{"n_layer": 9, "d_model": 160, "n_head": 2, "n_kv_head": 2, "head_dim": 64, "d_mlp": 640, "vocab_size": 8192, "activation": "squared_relu", "norm": "rmsnorm", "norm_place": "pre", "norm_eps": 1e-05, "positions": "rope", "rope_base": 1760.0, "rope_fraction": 1.0, "qk_norm": true, "attn_scale": 0.162, "bias": "none", "tie_embeddings": false, "parallel_block": false, "extras": ["capped logits"], "init": "normal", "init_std_qkv": 0.0348, "init_std_o": 0.0, "init_std_up": 0.0348, "init_std_down": 0.0, "optimizer": "soap_variant", "lr": 0.00577, "beta1": 0.95, "beta2": 0.95, "weight_decay": 0.059, "lr_head": 0.00743, "grad_clip": 2.0, "warmup_steps": 113, "schedule": "wsd", "decay_fraction": 0.382, "decay_shape": "linear", "final_lr_fraction": 0.0, "batch_tokens": 32768, "seq_len": 1024, "doc_mask": false, "train_tokens": 119900000, "steps": 3660, "dataset": "wikipedia_en"}
Each number is 128 + 24 x the weight over the matrix's rms, rounded and kept within 0 to 255. Layers, rows and columns count from 0. Numbers have three digits each.

# layer 3 MLP up, 640x160, rms 0.148, rows 617-639, columns 0-159
117143133101103102152105156140145121108115093126137154193088096127138086131139097119171102079078124205148138143167110189107138128195152156126135127084173089110122069075210147130102118145095100105096180090156068185093062112094097137167126130110147155158101085114147162138129159110142073133107090165101176120163151084098156107103112149119100126125111112127142131124089180126170112093140149121101108123134126151098133084139144145106142134113119121156079129152164189102205107134118135
158119168126138136105110122102096160133134134164183132153139142156140125119140137140141100107133116125100108152146134123111119136140186148118164155137132092121094149152177180107145133090141148147104127202089153141175128104112150146128125127142200114100158144107124109105135095140142129134120081139120134139133132182107110095155141153117147178106129115109135152131122116118145145102117107137190115156128132108167136148129143120144129104102114144139125145108177134122134123153137135
149148075139127103122127091145184138123107154066107122128107168156120104087123102100122126136174113179126128140142121135130132163143168152111103089112118109126150156139091139134120154183142154122131106141154146162147127114102124089112111136115134123144138114139115095141169130142162102184124114120162176084143136144128137138138105141191105134121146112095090114154090070170105153144165140175100131168131131117160159121132102113122105110141158150140150079109092108135109084091138121
092100136145071149114104155149106184140169162137141165107101096088186104104123101111130115156119101134143138102116165110096053144136117138117120106128160166156083122100197126095106113184167115163138116154139122160087130099160103103135138183117118130118160162125117125180148144137133154074123134090132144118124128129129128167155130127093103116123120123144143112157131170083155112118125097106140131101096152139149118123131105126138159118137090150120137116139140149124139098106116137
119119141122134121118130152115125112123120119129121134115129126133122139134120105142141133135132119133144132130122120115132119131129133116114125123130117134143138133119124118130132136124133121109125119124138137129119128128132122127141129111141141130136130139118131127138130126122131137124132127149117141105112130131119143130134141129116132123128120117136138126132128146131136127137122110119132111121140149131121129131128124143121139107125117130117126136131129127134144141129116133
143129145167121152155120130108146144141132146127166122072130102130122142088134175142149126114121106124113168114090108158175088112162173108117142115076165107179123110163191105122117153119126161102122114115135129125117114067110156134175145127148166119163127169073154136131128129124119140133105092123132129113087114121159165152109122116131152173093147095146106126137126126154145146111119155137178139149168128167104078111142141168140119102132109107138121135129097162135135166117146146
129118150052129130105161133120156104128174128110095111092080120117140170108120133149129118158146132079128156149159083083092142137143132137078135101046086108103155151082117121166084154149116082129131131178157160153182157118153205125112113127107128142092140115121131077148156181136098148161110116154129136108121167065138162132173096150167158113149158128130118052145115032146155143103189135109148119125095185146098151140153135170106134102105165130131154095139128109097115105163142108
155146100144096141125129143126106088128098172118071099150091141126100127148126111147170094102094088164129129138147161106145165116157106122096141091114108130178113139106122118111143095138132122135104140140128085152151124142106125169150141143071105101153117117114098131139123122140109099127153109161121091132147112153119093146145136156136152132146121178130150103134138155080079119133145107107166114104118108136132137156155168131135176134115137105110132103125133096153091119108159082
138138086116132131137141154100073162082122152114134115129071133124089098121165083145110099082123137153152164167090149173106114128106161139047105148085145158121150079133122153162104167160072142107101088111104141189113152086131163163143142137161138152120125178143105105129106167102147149153105145194134157106138116152103114127089131169105154096100156132151135121141107150099142128210102153130086124126151118135140155103143108104122147155132071174120147134150116143123107166116150111
186160184109117111078155141119136132135122155126155119102129112099088156088139107140108142123094133091130137094140121150089100099122114142120122136115137112170137103153138113125155138112158164131113126098131153110149098132121135121106170112137122153124091150134147067103156133109139113132176158169115139136162114119108163159126149091121150118137163124124127096132098122137128116142148159147161151133127139174095140105132098134149089132120092130098156155130089096141110114098163111
117136135156099135186140146148122098106097121121132143109154044117162088129128129180175135106100153099145154119082126104124115133144119113129157107156128139167099165173093099166124180146128127107127074099099175096127124116152110121171134109166096129108153135116131151174162152077054143098148097065116140138118159142135143168128132149152115080122125091094150104134089145138203096105084106092154135134150180150124125095134109097115138112159145149117106128174154123112126089101104158
117125121119129127130139127120135126119133135120113136122138129121132131125128124131119132139122124128112128129131127115129109128130126126136130115125133119129122136122137133121129122128138135123121132135124126132138118137126116119125129131114137122127113130122118135140116125128141115136128125118115112132118126125135130137129127137116128126129119127129135135120124141120138131132138130125119125136140139125113147129111120127131119117139133130122142131122135130120125135126128126
076121117096097161131109115114089116105146157108132126135130149122113127155130096133137116141123192125134069143136123174104099073162147148141103113147105150147123100104171143130127107128109083129140140121129116107142096123139136087095166142154129123149138101116154105154115121162127109183132132111125113128104148096126114123152106173135158133137084152111129095106095097094070115115150109119132107122109132094147134136144134180147142125091189130118125139120116152122111106071142123
099107092120116172143075142105146101083104104123102105119208092131123145139154166136123146108133114100104119124140146138126160118118102164112124112120112112125116141107151148095160052147111128150095129161110117114112102057151136099080086107156082128105127123094145148119106049136102107128145139056078129085170134126087079109125146103151144149169132114150130162140174158113116103090055096178146155137162111130140169172135146119091134105128091113096088141132122061136141127106112158
125132128129125123131131128122126126110125131131116126127125119122124129126144112134131128121142127128121128128125121125125122126132134125119135125122126130140119130132130126135119135131118130128123125121129137121136122122128131122122128136126132126126125135131127127143133127131134130134132129132127139124116133128132129126134118133120145132128123122127134129128105126132121124136127131135133126131134124119121131125129132133132125116133130127121124130131124125120136135129115120
140175116162110133145071127091150085148139126104067093166098095179151149125133101146150095152195112140093145119157082067097147172071134097127029120099167152156113107072149094136104161205086116095126120138123132142155152095110137148191124138137133145147138167195133111162157145172108157097110175104144169111082159108096109124189139110101205155122120118152112092138161155130129164142095175149178125119110146105095181143146164086092141133127088126104132090101133111110130141121161069
170174136160133122115157082121128113141156126096140075092142169134096157146127111181136097161121159176150066157145149173133093133095163179069065140132154160174129100107117131108130188148148141106111145096124140162138190134147103068126156130113098182129167115120111082101113171127092114172134156167136110162062123092162113143087132140161151151125105131075125154146139139133110141176163096154128134158127135086142134142139075132119106137133120151098155113103135103106056079132153135
138126132111130133137113122114123117138122123130117137122116124118115139145134132140137120138133134120119128126134114128127118120132120149117126128127122116152118145125148124135131117130138126111129126124140121130120118119115115112135124120130121121129133148128128139127128120127118123138133119123113121120129126133130134132124136121130129124121127126129113130136139144127110149123133123127125125138131127123133144142128127126120125112117120134131126127134132121132109132129140138
111126142120138128130141125123123132131117138135119143138132133125122138128143116136126133130108135134121154125124127121111113123131127147118123122145132119136129129129128136130127127115125113132124126135130127124130123129119129137128133140137129147133132117134131118129130138132119124129113134121135125115139117126120125134127117122116124131141138128124109129136122105128125120122141127123126122133146112130143138127142097129137117121128136121117133124140123132116134135126132124
118150118108128128107116150135129115148119135120135120112125117125112140131119116147147113120113132130116139126141135137123116131124136153119148133123116114117136128141138121136140129153122146124114142131131124122114129119137140115130118151132119130134146135128113120132142144128137102140139152108115136110131132132137147124135136131124139129109117135140143137135105152121109134121128137143121123116133115145125123142145115132127118094123133116126123153110105118126141120133115136
127124141167117173109157127134131135117057165094154185160131165111103150136136083127112162101104117122136110073125165127143074110121115155140148167128150097138098098119106157187176166150123120129079122128155124139125083104170151113199116130153187168127123150105090116129073095173131105159137150136111143078164091099105093103119133083072068103101087141136111142146170152157056114112112135121152109125135125159067178143146085138139142145110090124125140128060113175181091182121121171
132141173102150191099124118086193087119100176077108156047085130157126135211148139147102151127137116124192092154095082184069070083095105181132090129130110149135102148150147126153142183146101135129109170067157129080121114123147116130161165163136046158077103137134070111118097113135114122072135122107105106139126110133117133128136191149117121099158136112129140156164103112123174178189122140111162149111142179123107177151178110072133145119159144144110125156094117059120127137143147078
122071139103109138101157120102137120106145139195123148133091128111116136130138083122132107121164126129117146100164121123143174082114118161114160132162116130125131110109184109137157135091150145128150136092129121103116141144183134109123149133107102111097102111139118097136140116131113115149110153192166151137133135154126120159130194123109088140180190101176111124145110101142086172146165168154108158108118102181160157113103154154102145099083089115098125137105114134156148146074139101